config.yaml
vocab_size: 50257
hidden_act: "quick_gelu"
bias: "all"
init_std_qkv: 0.0156
init_std_up: 0.0156
lr_head: 0.00363
schedule: "wsd"
decay_fraction: 0.667
decay_shape: "linear"
final_lr_fraction: 0.05
doc_mask: true
Each number is 200 + 30 x the weight over its row's rms, rounded and kept within 0 to 999. Layers, rows and columns count from 0. The size before them is the row's rms in percent of the matrix's.

# layer 13 MLP up, 1728x576, rms 0.0256, rows 983-1019, columns 288-383
103,201,250,181,183,242,150,223,195,198,234,147,170,190,189,155,231,166,215,174,246,159,185,242,199,237,201,195,242,212,181,176,214,136,246,144,194,135,215,195,171,220,214,269,174,247,183,240,211,229,228,169,207,220,202,226,176,202,174,241,171,211,153,223,188,269,193,198,207,256,248,198,150,158,190,232,230,238,161,234,165,168,168,194,166,224,239,215,215,196,198,214,209,176,189,211,212
100,227,257,200,237,232,208,202,141,146,179,235,202,145,218,183,212,188,206,176,175,263,182,196,227,167,226,172,167,224,176,193,234,227,266,208,200,232,229,167,167,194,210,124,215,169,234,225,164,199,196,208,217,218,262,216,151,140,204,198,213,206,165,178,171,203,213,226,243,193,165,236,160,203,142,183,191,168,165,177,216,220,158,236,234,200,217,162,166,225,168,185,227,231,191,190,189
098,198,207,240,224,189,187,226,230,240,203,181,165,210,161,173,191,196,205,208,165,248,195,196,202,192,209,152,235,185,206,167,226,189,268,195,178,246,192,245,200,179,178,219,172,194,183,237,243,209,220,155,211,201,220,166,230,216,215,182,193,188,173,179,209,193,146,159,204,170,201,188,232,240,214,182,228,172,176,200,179,178,214,223,178,177,187,238,184,162,216,192,184,200,183,143,255
098,204,242,172,177,184,284,245,201,227,194,180,201,249,234,187,116,181,202,165,183,186,185,170,238,188,223,203,214,186,203,166,215,206,220,196,169,209,206,226,217,183,213,235,185,219,228,220,153,185,188,206,191,206,207,240,220,169,242,172,191,210,179,218,201,193,155,209,188,214,242,216,191,232,184,212,234,150,198,195,186,180,186,177,215,107,214,221,204,173,232,219,186,167,193,182,174
099,237,204,174,200,224,192,179,176,148,167,235,224,173,175,275,187,188,205,212,154,235,189,223,217,170,251,187,200,180,202,188,126,211,175,172,225,194,207,188,196,180,223,244,203,193,200,246,198,159,209,162,244,224,285,199,164,199,169,213,206,198,177,203,239,155,192,211,208,206,243,168,216,154,188,152,163,200,223,235,173,227,181,208,174,192,219,139,273,123,225,221,226,197,257,212,174
099,179,218,230,236,195,197,198,181,179,238,184,230,170,170,172,226,165,166,197,205,177,243,233,280,152,197,208,202,178,216,193,152,216,232,225,215,241,225,232,223,225,178,169,228,209,208,203,206,244,228,221,259,236,211,238,207,203,206,134,193,177,152,181,178,217,160,206,286,264,190,216,240,215,171,144,167,234,242,206,271,212,150,197,226,124,151,204,194,194,187,245,184,202,192,168,224
111,206,176,214,221,252,144,201,191,181,225,205,256,202,207,267,203,255,162,225,130,242,172,173,179,160,188,191,172,212,197,164,225,217,159,247,156,180,182,187,184,233,252,211,220,176,190,188,233,184,155,160,223,228,203,208,196,139,193,179,208,173,167,122,196,216,192,207,208,120,220,199,162,230,171,166,182,229,178,199,185,213,223,212,171,251,241,242,237,171,187,183,196,170,221,193,208
105,189,167,219,176,238,170,241,231,135,173,256,203,200,186,193,228,209,252,190,133,153,213,249,147,193,196,216,170,183,177,210,152,195,203,169,225,161,214,195,158,264,261,189,213,249,173,235,199,171,235,183,230,184,195,142,236,222,223,204,203,148,214,214,202,173,221,209,192,184,206,234,207,120,195,222,244,160,199,188,139,168,191,232,192,182,256,225,220,218,207,209,199,196,203,155,145
092,211,232,183,220,241,180,216,155,176,231,220,166,159,233,204,195,155,221,177,221,206,174,240,177,218,163,189,245,207,201,209,201,215,183,195,239,186,188,193,211,213,190,163,231,196,225,216,224,144,234,213,179,200,177,146,177,229,252,158,198,222,195,252,185,156,264,209,178,217,221,222,244,216,222,188,203,203,207,229,153,212,195,210,186,190,205,124,252,172,212,218,187,213,228,142,164
100,186,255,186,226,223,220,199,158,256,172,252,229,216,225,160,153,179,221,191,211,212,209,150,185,174,163,192,198,196,227,189,189,270,223,239,163,226,204,148,160,203,164,192,196,214,190,187,141,178,178,174,202,190,199,146,175,205,198,214,151,271,185,202,137,184,218,219,222,200,185,222,191,193,174,190,228,186,239,197,160,255,202,199,180,188,218,170,208,190,221,191,239,200,172,203,207
103,208,211,199,215,270,181,232,164,177,195,172,190,195,141,196,201,145,233,234,176,210,246,206,139,183,236,176,179,207,191,151,175,148,218,183,237,201,189,171,210,189,224,196,158,200,174,235,224,173,168,165,224,233,169,195,163,199,240,170,202,202,200,179,225,219,260,231,203,173,195,244,208,203,229,223,187,200,229,243,208,175,174,188,179,253,273,233,275,244,129,200,205,195,205,249,159
093,252,252,214,189,256,171,236,209,188,224,195,168,231,215,245,211,257,230,183,233,190,241,241,193,176,248,200,163,134,173,199,234,191,220,207,207,259,228,231,196,163,181,194,172,190,232,182,202,189,219,197,173,201,179,196,154,160,238,214,182,208,216,169,174,166,198,196,231,210,241,190,260,210,237,191,185,220,224,195,249,217,184,214,152,181,150,167,170,239,244,170,215,209,222,198,233
093,180,233,215,152,192,228,273,226,237,179,224,231,237,186,183,203,220,235,175,220,184,183,224,207,157,178,163,236,242,205,171,193,241,236,155,128,222,211,178,125,244,235,213,244,175,236,227,203,201,201,176,204,219,164,180,224,215,212,189,194,229,196,212,189,234,247,220,219,226,226,185,182,267,175,206,227,169,233,214,193,202,219,196,184,208,254,213,237,170,235,224,230,131,200,260,184
102,201,140,224,235,181,212,226,204,184,143,222,192,157,229,190,238,249,227,162,216,133,173,218,218,165,178,203,234,193,171,219,183,201,234,215,223,221,214,183,176,180,204,228,189,168,240,237,200,176,212,186,200,240,189,171,211,204,279,197,239,215,182,233,223,162,231,200,148,191,163,191,180,181,207,219,231,248,184,162,221,134,231,219,250,224,231,217,185,212,246,198,183,236,207,204,162
092,207,176,211,195,177,186,238,232,156,155,247,165,249,181,168,179,166,168,249,172,157,213,219,186,263,136,196,214,186,208,268,198,201,191,183,182,165,276,239,185,251,174,142,186,217,208,240,154,173,222,226,202,168,178,242,187,185,176,207,211,181,169,237,186,187,172,212,200,222,207,196,187,208,201,192,153,151,184,256,218,220,176,189,152,144,210,161,220,170,215,228,212,180,203,185,168
099,218,152,171,237,147,242,177,205,177,199,185,163,191,233,165,221,203,189,200,201,209,188,230,246,183,194,239,175,218,217,168,203,170,202,131,241,261,191,172,217,228,186,216,207,223,175,200,219,178,197,233,205,229,213,252,160,232,243,239,209,201,194,194,181,208,173,227,172,186,155,208,191,231,187,220,219,230,172,229,239,194,168,193,173,236,141,235,216,199,242,199,243,213,228,197,178
105,203,197,232,184,242,219,209,189,155,193,157,226,213,208,171,193,258,163,241,155,206,226,227,244,236,191,203,209,146,143,232,137,187,165,172,241,187,212,184,200,190,239,170,202,198,135,198,231,215,254,166,200,201,167,168,153,210,226,150,195,207,178,155,208,253,224,178,184,251,235,250,201,198,150,204,153,228,214,220,228,213,216,230,209,188,221,176,185,189,163,215,196,256,188,200,199
098,180,220,242,235,217,149,193,206,140,177,264,192,234,196,194,220,206,194,220,134,171,212,192,163,200,222,213,199,185,158,198,189,188,248,173,209,194,267,168,238,157,168,172,220,196,237,154,197,201,180,192,220,159,181,187,161,185,232,159,183,216,226,140,230,253,178,150,155,216,191,241,220,184,195,232,224,207,201,154,193,225,132,209,251,218,174,182,211,197,234,179,207,258,167,184,185
101,182,184,254,196,174,172,212,226,195,213,127,197,182,194,174,186,205,169,165,189,134,197,199,164,224,191,182,213,202,101,234,177,248,214,200,219,192,204,225,201,250,192,189,259,177,222,243,206,159,241,198,234,229,230,150,234,210,252,238,214,195,157,189,163,181,248,184,177,172,213,183,173,188,193,186,149,226,204,178,227,177,222,212,216,240,233,207,179,208,256,197,206,246,224,189,154
091,153,177,175,179,240,217,177,140,205,219,266,224,165,175,193,173,239,194,203,173,192,259,130,196,261,167,212,219,186,223,154,186,195,204,191,181,230,222,207,179,180,208,226,241,148,262,193,195,217,176,182,191,207,146,201,235,175,205,226,95,197,203,180,196,208,172,196,174,204,199,167,200,185,212,199,204,204,174,206,237,187,156,182,143,237,171,240,155,172,195,188,160,197,252,154,211
113,174,244,218,216,185,193,176,206,205,227,221,191,135,169,246,189,230,238,207,208,170,214,205,234,178,207,164,207,235,226,196,246,164,212,215,182,198,251,221,125,250,189,215,188,214,184,193,218,213,258,199,245,186,181,204,210,188,188,226,211,178,166,198,175,216,207,186,236,220,228,190,199,219,167,184,221,192,162,223,201,219,211,225,267,220,192,198,207,215,156,236,224,158,232,206,188
104,172,260,188,218,225,219,171,156,148,186,190,238,147,194,201,245,207,211,303,166,176,222,226,194,215,218,212,197,209,220,192,167,221,209,196,210,219,178,244,220,181,181,183,261,211,112,216,212,215,196,227,202,200,224,166,190,229,208,165,200,202,151,204,220,205,231,211,202,212,199,208,220,103,168,225,208,193,169,235,233,155,218,224,200,221,185,181,213,239,247,190,169,204,209,212,207
103,196,166,215,227,127,242,177,209,159,192,178,198,158,198,210,252,219,240,231,212,213,181,236,267,163,242,191,204,199,196,144,183,181,199,184,175,164,188,230,178,263,203,212,227,159,195,213,226,222,186,171,206,279,200,184,197,230,214,204,206,187,180,245,155,201,195,215,234,194,213,194,202,196,190,189,202,201,243,244,213,183,159,231,168,195,168,188,202,200,195,199,192,219,184,161,185
096,196,251,249,202,236,194,213,152,222,221,202,197,178,169,214,142,199,202,194,223,234,166,225,210,200,188,233,190,206,180,144,193,216,287,208,200,254,167,111,196,179,183,165,230,203,222,243,223,234,217,135,191,178,164,230,222,156,219,258,210,231,147,208,234,185,237,244,214,166,181,212,210,239,196,172,215,194,228,156,223,185,206,200,200,171,135,181,234,203,168,229,216,173,245,200,181
097,147,225,190,203,211,162,216,231,201,159,245,205,243,240,216,186,203,165,198,191,259,239,256,218,196,208,210,167,209,222,237,157,198,270,199,208,198,167,206,230,214,247,210,224,201,180,225,187,226,238,174,179,186,202,143,245,271,186,196,198,183,197,242,240,204,196,217,180,220,231,214,189,205,180,224,238,195,166,174,185,246,118,198,216,130,231,168,264,182,195,223,216,169,179,268,219
106,222,175,197,181,154,248,220,178,238,160,241,241,238,183,177,127,186,220,158,205,228,230,182,211,242,182,191,190,184,219,238,239,214,207,234,200,140,180,158,212,259,210,169,213,226,218,190,185,202,197,221,255,169,248,204,214,152,258,212,156,202,219,168,198,247,191,239,165,181,274,222,142,170,130,225,168,193,139,324,181,171,189,202,194,180,207,196,197,202,213,236,249,203,197,214,171
098,227,231,150,187,167,202,181,185,199,214,177,237,153,302,175,134,160,164,211,201,195,229,173,178,247,187,220,213,182,154,189,224,221,192,221,190,230,214,167,214,202,194,250,227,251,204,163,180,223,212,149,208,175,207,249,211,210,244,211,214,141,173,182,261,229,162,178,198,214,240,185,197,198,175,232,175,179,198,208,191,159,188,213,170,201,180,208,178,214,136,225,179,174,216,203,215
104,204,223,256,261,209,224,221,161,210,198,187,200,141,148,209,184,164,178,181,246,186,196,158,185,238,218,222,207,178,127,238,168,201,147,211,223,232,188,143,219,211,159,239,209,143,220,222,233,194,214,170,205,194,205,221,214,242,212,230,227,169,115,215,191,221,248,237,198,198,212,162,179,188,195,189,217,217,226,177,201,239,183,221,208,164,218,217,222,194,172,199,217,236,226,209,203
092,209,209,237,152,190,208,177,155,188,165,212,204,212,242,204,210,184,223,152,189,185,218,197,193,166,136,195,241,153,185,229,194,194,225,199,193,214,201,216,227,182,184,195,211,235,281,185,225,189,206,218,236,261,213,215,243,244,117,195,215,198,201,229,151,131,221,189,260,217,171,210,221,223,213,137,213,145,273,204,162,196,210,195,193,193,237,180,197,239,202,184,147,216,236,216,198
099,265,173,235,176,182,139,256,167,216,169,192,171,240,185,232,153,189,174,218,195,187,177,237,189,244,121,213,207,190,224,182,216,159,231,219,197,215,211,143,196,248,182,175,171,217,261,240,228,244,243,188,232,195,218,153,211,229,229,269,128,209,155,170,209,171,174,203,214,178,239,157,184,230,169,177,212,216,221,230,139,247,177,223,209,267,270,162,243,209,192,191,243,199,166,155,202
094,229,218,228,149,226,208,227,166,244,217,222,208,197,218,148,208,153,245,217,221,283,237,210,183,209,227,188,174,196,162,195,127,214,212,183,193,217,229,183,236,194,210,177,196,199,169,190,196,217,222,206,200,220,228,210,151,217,185,178,191,247,178,172,158,184,258,258,212,198,198,226,164,223,266,234,257,171,206,200,159,207,248,222,239,186,176,225,159,259,246,172,188,211,181,206,202
104,213,192,198,229,242,213,199,281,194,155,203,167,280,199,177,209,190,213,216,216,187,214,219,244,217,187,224,265,187,200,187,188,218,185,247,213,208,176,213,215,196,186,243,215,204,167,205,210,147,252,131,180,177,222,205,210,171,197,204,189,225,154,193,207,143,273,199,173,173,253,191,186,183,165,148,232,166,248,196,216,219,200,257,177,220,263,220,204,191,238,203,211,227,166,202,130
094,181,197,189,170,211,186,246,167,212,212,178,195,174,181,141,185,190,106,177,216,207,195,175,205,210,185,184,184,257,215,173,238,190,201,196,265,211,203,235,240,174,215,266,203,232,180,223,177,211,204,155,192,221,169,138,142,161,198,200,165,208,188,179,215,168,172,193,179,154,196,204,236,148,213,207,165,191,245,231,169,177,228,223,240,199,172,178,158,233,178,150,177,234,208,192,245
104,199,196,173,171,200,260,178,210,211,221,210,224,204,154,164,189,204,235,213,226,204,229,201,163,186,166,158,197,220,228,202,251,188,196,229,235,225,224,226,230,170,156,178,262,176,120,168,179,204,189,147,184,216,180,199,125,232,219,229,179,230,155,197,195,249,244,211,188,210,261,148,188,172,198,199,214,191,199,193,210,170,200,196,210,182,224,157,234,148,144,196,186,227,186,235,172
100,201,231,199,252,194,100,212,178,187,175,239,191,230,217,181,178,220,154,203,163,232,273,241,140,215,217,190,178,181,200,178,173,222,212,180,217,215,172,215,201,187,206,212,201,181,145,198,171,173,257,220,211,225,223,172,165,263,209,174,159,209,215,168,163,229,198,261,170,242,213,200,172,191,189,196,232,196,165,260,215,179,209,200,157,208,227,183,167,183,168,196,175,230,213,175,209
100,141,261,128,241,246,229,198,135,252,235,229,230,115,215,259,162,175,175,272,172,242,189,226,207,230,261,221,236,212,159,215,168,173,204,201,211,247,184,188,190,168,209,238,222,186,191,199,219,176,236,217,220,252,149,241,231,172,198,133,209,259,177,141,222,214,279,232,220,152,180,228,183,156,175,219,197,168,142,197,157,211,243,223,216,163,204,257,187,233,167,155,166,215,204,212,152
098,206,253,201,287,263,235,203,193,215,207,206,192,183,155,198,206,172,218,180,236,227,188,237,237,205,225,166,159,175,131,219,194,185,255,243,161,201,183,175,216,264,203,182,214,179,221,209,232,200,194,115,150,205,217,205,209,126,214,231,231,238,182,223,182,234,186,202,212,118,175,259,192,188,248,231,197,218,208,196,194,229,196,213,250,162,234,264,224,184,193,206,165,194,170,207,192
# layer 13 MLP down (transposed), 1728x576, rms 0.0248, rows 983-1018, columns 288-383
108,252,165,219,173,231,156,221,155,230,204,177,207,191,173,243,181,208,273,209,178,239,171,189,176,177,194,163,181,236,220,211,193,200,260,191,224,165,132,159,156,206,191,205,221,209,214,198,220,164,199,239,170,185,175,124,246,182,198,169,185,190,235,217,151,222,178,214,193,182,194,160,184,188,175,180,159,171,173,241,220,155,197,245,170,178,169,173,165,197,186,165,165,181,235,162,164
105,185,190,211,174,201,194,202,245,176,208,191,256,200,217,222,240,241,206,140,188,187,226,192,163,203,219,204,218,217,198,196,148,131,176,167,233,218,219,224,186,228,279,232,270,199,202,229,165,164,156,218,258,189,192,226,229,191,240,195,241,209,172,220,209,220,167,204,172,245,178,177,156,226,193,175,138,201,214,226,141,220,252,246,174,196,152,226,204,170,191,181,128,208,200,237,213
085,110,250,208,234,182,219,212,170,179,182,187,132,185,212,194,239,202,198,144,192,191,198,203,199,242,236,193,295,202,205,189,156,185,190,184,201,198,213,225,225,191,212,207,244,215,170,188,186,160,215,217,210,208,155,235,150,214,236,191,206,256,177,190,158,186,232,178,167,169,190,194,195,158,197,234,281,187,215,163,234,220,198,246,185,190,233,218,201,160,188,191,212,240,234,214,273
093,195,143,204,176,209,214,200,234,179,209,219,207,116,234,153,112,244,190,200,244,171,220,237,245,183,220,209,194,138,216,233,182,223,179,196,157,231,178,183,189,199,186,196,247,203,235,246,197,203,181,163,203,266,195,239,188,190,165,222,208,194,213,160,212,164,187,153,224,272,153,175,204,204,189,167,176,171,228,165,180,207,200,227,208,205,243,202,220,295,232,276,204,228,183,247,241
100,226,217,257,171,200,197,181,195,156,187,243,188,145,223,249,168,232,182,181,205,179,145,207,177,237,230,174,222,176,226,263,233,216,196,230,237,213,196,198,177,217,241,175,187,169,170,172,191,204,215,219,224,232,221,214,185,245,153,224,198,232,228,210,167,190,209,232,213,267,213,152,147,156,209,210,164,175,238,177,210,224,209,246,227,238,239,185,199,228,238,205,184,208,179,225,146
102,197,161,173,214,194,162,218,150,218,225,192,162,227,237,205,165,125,234,201,264,157,160,256,219,146,153,201,220,214,213,175,207,183,217,148,143,198,181,202,204,185,174,172,187,220,220,229,234,230,221,166,207,208,186,221,201,233,226,193,192,234,226,202,194,194,208,165,209,198,172,267,195,208,190,203,206,204,159,209,165,231,217,186,249,244,143,254,205,183,216,242,217,214,200,184,255
111,208,207,214,187,218,174,199,194,173,210,193,180,218,171,197,207,108,181,242,145,208,166,242,180,227,209,205,183,198,191,216,230,237,221,157,253,182,197,187,164,192,227,201,184,222,228,189,218,161,110,226,240,246,175,228,182,197,183,139,209,162,181,174,256,221,203,208,191,233,190,213,204,153,158,206,203,165,145,194,190,173,207,273,228,170,201,225,184,198,237,142,216,211,202,248,192
110,187,163,199,228,180,231,177,219,183,194,181,180,209,257,109,192,218,238,226,208,165,178,236,178,168,206,141,156,180,194,182,193,188,170,195,197,121,194,188,213,182,201,172,226,175,183,228,162,199,182,189,221,111,173,245,211,187,209,164,218,148,202,174,203,153,244,197,231,205,179,175,282,206,209,216,238,239,192,182,206,145,218,175,170,215,208,200,169,240,225,204,164,196,195,273,177
092,174,179,196,229,171,237,179,258,222,191,176,180,188,175,172,216,223,162,209,175,193,229,174,213,249,170,195,163,203,209,193,188,210,203,219,132,231,178,211,153,165,192,193,224,219,233,202,213,276,197,210,223,181,205,239,188,180,210,214,214,219,176,202,210,218,231,130,217,179,208,198,209,180,162,209,211,196,190,200,144,174,205,203,226,183,136,196,265,253,225,222,192,187,204,225,243
104,169,206,241,154,223,189,206,203,190,244,214,157,201,243,231,185,192,207,177,210,194,193,243,196,163,136,204,193,215,170,119,238,184,213,229,184,189,191,190,219,230,252,200,185,192,191,191,192,193,160,161,203,170,213,196,268,169,225,167,175,214,231,227,201,220,225,215,193,206,216,212,179,258,185,240,232,177,139,204,168,239,233,279,236,198,140,212,204,235,202,180,204,159,220,204,170
105,200,170,176,273,194,259,223,194,255,184,191,185,246,242,231,239,135,207,190,149,262,198,246,254,207,189,170,178,95,182,231,199,193,177,224,193,206,165,272,228,161,177,212,207,229,205,220,206,197,205,205,154,169,154,165,234,221,213,190,251,236,165,224,203,183,176,167,223,184,214,197,200,173,228,183,241,218,229,172,205,205,202,215,237,171,219,172,188,193,254,249,138,204,134,146,189
097,208,246,180,200,210,195,201,253,194,179,123,233,220,166,198,227,269,188,238,204,179,222,274,189,210,186,172,201,221,222,237,202,221,173,206,210,228,208,199,187,190,153,175,143,247,214,145,228,179,225,206,206,221,214,197,205,223,183,208,212,238,218,167,210,156,193,126,194,182,220,194,211,196,237,176,166,235,228,198,198,243,184,151,221,161,219,221,233,237,239,233,216,217,176,184,266
085,217,207,234,217,204,202,172,209,195,201,211,160,208,161,181,173,220,174,201,182,232,250,209,202,206,240,232,202,177,186,219,200,211,183,202,155,196,211,229,183,185,191,217,172,189,184,171,200,182,206,224,179,242,153,223,186,192,200,191,203,224,242,212,208,214,208,222,245,208,161,167,232,254,208,193,244,221,167,228,246,162,195,192,203,236,149,173,186,242,212,246,209,208,196,188,156
098,191,241,139,265,195,198,168,213,172,182,267,198,193,201,181,196,242,195,209,206,163,144,249,195,161,201,254,169,169,175,197,218,202,198,180,185,204,139,146,242,225,211,245,199,240,213,145,185,227,183,200,159,176,206,249,191,201,208,203,232,191,257,258,208,246,224,243,169,230,185,232,156,160,184,239,201,234,184,179,215,242,236,154,199,261,153,215,181,251,246,189,171,207,233,179,215
090,200,204,186,188,216,168,190,253,186,215,209,226,203,197,155,239,194,195,202,207,242,222,162,185,200,191,236,181,197,192,225,209,227,207,188,186,258,202,229,208,187,184,223,179,151,155,162,198,213,199,222,199,164,210,191,201,149,190,237,227,259,248,227,207,182,238,176,227,209,195,250,226,203,164,204,191,197,140,210,215,189,221,240,188,171,215,157,227,208,248,177,189,206,207,238,222
100,237,203,194,156,152,156,241,184,195,197,199,155,184,201,134,202,172,185,164,201,247,214,162,205,214,138,222,208,195,206,178,189,225,174,189,206,171,209,214,157,211,235,177,200,198,182,215,245,159,191,196,167,193,217,189,152,230,198,160,181,202,213,161,228,155,234,188,158,212,166,176,230,174,194,255,145,213,154,173,193,171,209,204,252,209,199,245,215,225,215,172,223,288,192,172,206
107,214,179,198,198,206,175,252,198,238,194,166,167,239,227,209,174,168,200,160,156,176,206,183,219,190,230,222,211,226,199,158,308,218,191,194,190,240,195,218,237,153,221,234,211,162,182,216,175,234,209,190,181,214,145,139,194,188,154,254,224,208,175,208,170,199,230,232,248,217,212,209,187,223,231,260,162,128,181,190,180,231,189,277,179,189,233,233,147,239,220,155,207,202,244,164,240
105,247,157,231,183,214,188,254,186,215,204,188,171,201,231,146,169,178,239,196,169,237,168,170,222,193,141,197,202,220,226,211,284,190,131,209,146,190,185,136,177,157,196,139,219,210,197,251,242,217,247,209,152,258,240,178,219,163,199,215,191,167,173,166,189,207,185,186,218,196,191,240,209,180,215,242,200,222,192,220,225,251,186,278,186,198,214,180,207,169,170,166,191,189,167,200,266
101,250,186,173,209,223,230,142,176,182,164,207,184,233,224,193,207,181,172,248,201,192,204,208,217,166,201,228,228,208,217,194,225,180,264,245,226,209,177,161,186,113,214,260,178,168,193,169,205,228,186,215,134,208,208,248,174,175,178,202,172,243,119,214,213,191,239,184,158,236,198,166,196,200,222,175,165,214,180,178,211,212,174,127,220,121,197,190,206,212,215,188,228,149,243,186,154
093,247,181,242,216,194,172,169,271,182,188,213,187,160,231,196,187,180,201,192,206,183,180,173,249,218,214,210,179,166,193,162,156,178,183,233,164,188,222,259,214,270,182,245,217,170,186,209,222,209,183,182,217,202,230,242,160,203,267,225,230,213,204,209,224,228,207,227,244,159,201,217,225,252,210,240,281,136,217,169,215,216,195,191,192,180,183,202,233,219,212,202,202,134,234,222,146
124,211,199,151,219,241,173,214,204,200,187,206,209,208,222,202,211,159,181,230,192,198,232,196,207,213,185,163,186,196,244,233,233,213,149,152,202,218,237,217,178,190,167,175,198,242,233,201,182,162,219,205,231,228,155,204,219,213,175,235,261,217,214,194,184,163,219,186,254,211,206,187,221,152,176,154,192,215,184,148,202,180,149,357,206,263,218,201,175,224,169,198,163,196,179,221,214
101,212,192,244,199,186,178,213,231,231,120,159,236,216,212,202,173,229,176,252,239,185,188,147,223,206,181,167,202,237,189,198,222,193,190,240,200,183,276,167,124,239,188,198,204,178,217,215,163,214,157,212,157,189,183,182,252,226,173,152,234,217,160,189,209,229,198,205,233,177,194,132,193,199,159,246,233,181,230,242,175,213,173,214,206,179,250,264,228,262,157,192,182,241,262,219,180
100,180,184,197,151,170,177,214,162,226,219,202,173,193,175,257,205,207,178,158,196,219,204,203,171,215,204,203,234,150,205,188,188,218,225,210,232,229,211,258,192,227,175,201,186,195,151,171,191,180,188,166,191,181,182,251,185,192,210,260,217,180,144,213,195,191,272,193,211,179,217,179,185,244,235,206,214,182,243,221,223,234,169,162,174,169,180,210,181,166,172,187,184,237,245,206,205
096,170,195,162,170,181,280,216,194,161,167,217,247,215,154,237,214,183,253,205,181,195,234,180,169,208,202,207,222,177,211,212,219,216,253,195,201,204,224,223,201,195,216,204,219,181,242,204,221,212,224,210,230,255,232,175,196,225,163,166,187,185,173,200,203,191,236,209,167,169,191,204,224,195,235,199,190,228,237,212,251,165,223,163,176,251,177,207,208,191,213,256,273,208,226,201,191
100,150,202,221,173,183,204,249,232,209,252,253,191,167,184,208,125,170,200,228,227,180,178,195,180,193,250,194,208,164,203,238,223,225,273,113,266,193,208,178,188,205,229,200,247,232,117,203,152,203,219,219,218,218,208,169,190,201,215,195,171,182,227,247,208,188,229,232,182,235,195,180,204,210,194,162,159,200,193,203,221,192,202,188,194,196,244,211,204,225,184,189,215,205,229,228,159
105,188,193,174,170,191,146,241,174,239,172,177,212,197,243,171,198,186,197,161,179,188,230,170,240,235,204,202,204,174,150,224,191,211,219,184,159,205,247,198,203,222,136,205,194,192,217,217,140,207,180,187,223,225,216,214,158,170,218,238,234,193,174,208,208,166,221,163,203,168,235,190,208,200,188,207,159,179,198,176,197,204,219,326,205,220,216,190,256,204,242,171,187,242,212,198,223
103,233,231,169,210,208,163,226,164,201,224,219,181,210,222,180,183,192,242,192,175,208,221,183,217,156,209,219,176,217,226,175,194,197,175,196,209,203,239,208,209,202,226,166,163,199,160,184,167,150,212,161,230,211,161,193,200,231,234,196,198,173,228,220,189,151,198,172,138,218,199,185,199,157,154,141,209,234,160,217,198,203,225,189,208,199,222,237,217,172,233,239,158,172,191,250,188
105,243,188,184,178,182,199,201,190,198,206,190,201,131,214,219,181,243,227,186,169,240,169,216,283,233,220,225,192,229,232,210,187,181,284,177,179,233,186,207,142,197,188,203,196,126,191,223,157,199,208,184,200,148,203,205,186,202,183,210,177,218,244,238,216,238,187,233,153,234,202,204,196,236,217,225,178,229,192,161,164,274,177,174,174,212,177,174,214,186,209,222,182,198,151,219,219
091,201,189,160,228,184,207,148,214,199,219,171,186,207,206,179,183,184,133,196,182,262,225,249,140,170,244,237,150,222,199,156,223,212,219,196,189,222,208,223,183,219,182,202,186,183,173,232,193,233,181,174,181,187,197,144,166,125,263,241,174,128,120,194,263,274,160,220,261,223,161,224,163,216,192,154,238,209,190,193,210,214,238,227,195,111,168,241,219,162,157,231,220,180,205,149,282
096,177,205,227,168,216,192,224,177,200,249,211,169,233,228,204,224,207,239,169,177,211,213,162,177,215,175,180,193,192,224,168,171,225,206,170,211,181,149,228,184,191,217,184,182,229,144,156,190,193,204,212,160,200,186,212,227,237,205,228,183,210,206,197,199,212,194,204,185,213,193,181,188,189,176,192,198,127,155,186,276,179,184,171,186,180,192,225,205,234,205,276,204,243,273,241,169
086,193,175,170,208,173,158,209,197,173,218,181,205,190,190,191,173,225,109,184,159,186,170,200,165,191,185,187,207,228,181,176,261,170,228,237,262,238,227,170,190,159,208,220,169,275,195,168,197,177,168,222,251,222,154,208,212,199,263,171,240,145,164,192,213,202,226,168,207,214,189,173,262,182,93,172,170,213,145,147,202,201,185,230,161,172,196,172,208,202,138,152,241,179,230,218,193
107,195,225,162,148,191,229,198,177,223,242,190,214,240,196,219,168,184,224,198,194,170,212,206,187,200,210,191,204,125,234,177,199,182,185,187,183,242,184,188,197,206,191,201,241,206,179,160,169,193,205,213,166,133,193,213,211,188,207,221,167,196,172,247,205,216,187,226,202,192,223,200,198,163,160,221,139,182,177,198,232,180,192,210,152,214,185,191,173,244,213,261,219,111,178,208,242
096,200,213,208,198,209,219,244,262,207,226,207,168,190,220,192,198,176,158,214,126,229,204,175,219,204,236,215,159,177,193,204,184,180,191,242,148,115,160,172,191,193,226,210,202,150,176,188,202,203,205,177,183,235,237,223,185,209,239,126,208,241,250,199,214,193,173,218,170,166,195,174,195,184,211,209,218,197,218,198,163,210,245,244,205,182,157,190,165,194,151,155,197,150,239,157,199
102,224,178,219,176,269,168,145,127,204,226,185,291,259,226,208,197,206,200,171,264,219,240,163,190,216,210,226,214,130,235,191,216,182,179,188,254,219,208,252,253,200,176,206,227,175,177,196,152,222,205,161,158,209,214,234,165,221,230,230,169,211,174,193,249,207,186,185,176,195,190,192,219,187,204,222,202,217,192,167,224,216,133,153,220,216,189,178,170,211,250,191,226,180,203,210,181
098,205,191,218,193,204,218,178,207,142,177,164,186,164,214,180,192,236,191,223,184,149,212,198,181,152,228,189,274,212,213,247,211,178,204,210,227,187,191,186,176,179,195,198,244,205,202,246,262,223,181,211,259,181,173,150,146,149,202,197,202,207,137,212,211,173,216,165,225,252,223,169,181,194,198,193,177,251,175,213,220,179,205,198,175,161,215,230,201,183,231,140,247,185,230,190,135
107,194,150,182,236,156,198,227,259,222,249,187,238,200,177,188,194,188,197,188,196,190,227,145,143,207,197,158,179,211,185,150,182,226,168,219,197,168,195,204,198,155,208,188,179,207,185,208,250,206,210,224,199,169,225,210,213,231,239,217,136,176,206,198,167,132,218,233,194,241,137,217,195,248,162,198,193,209,204,215,169,220,193,269,196,141,219,163,231,254,228,207,204,128,218,180,217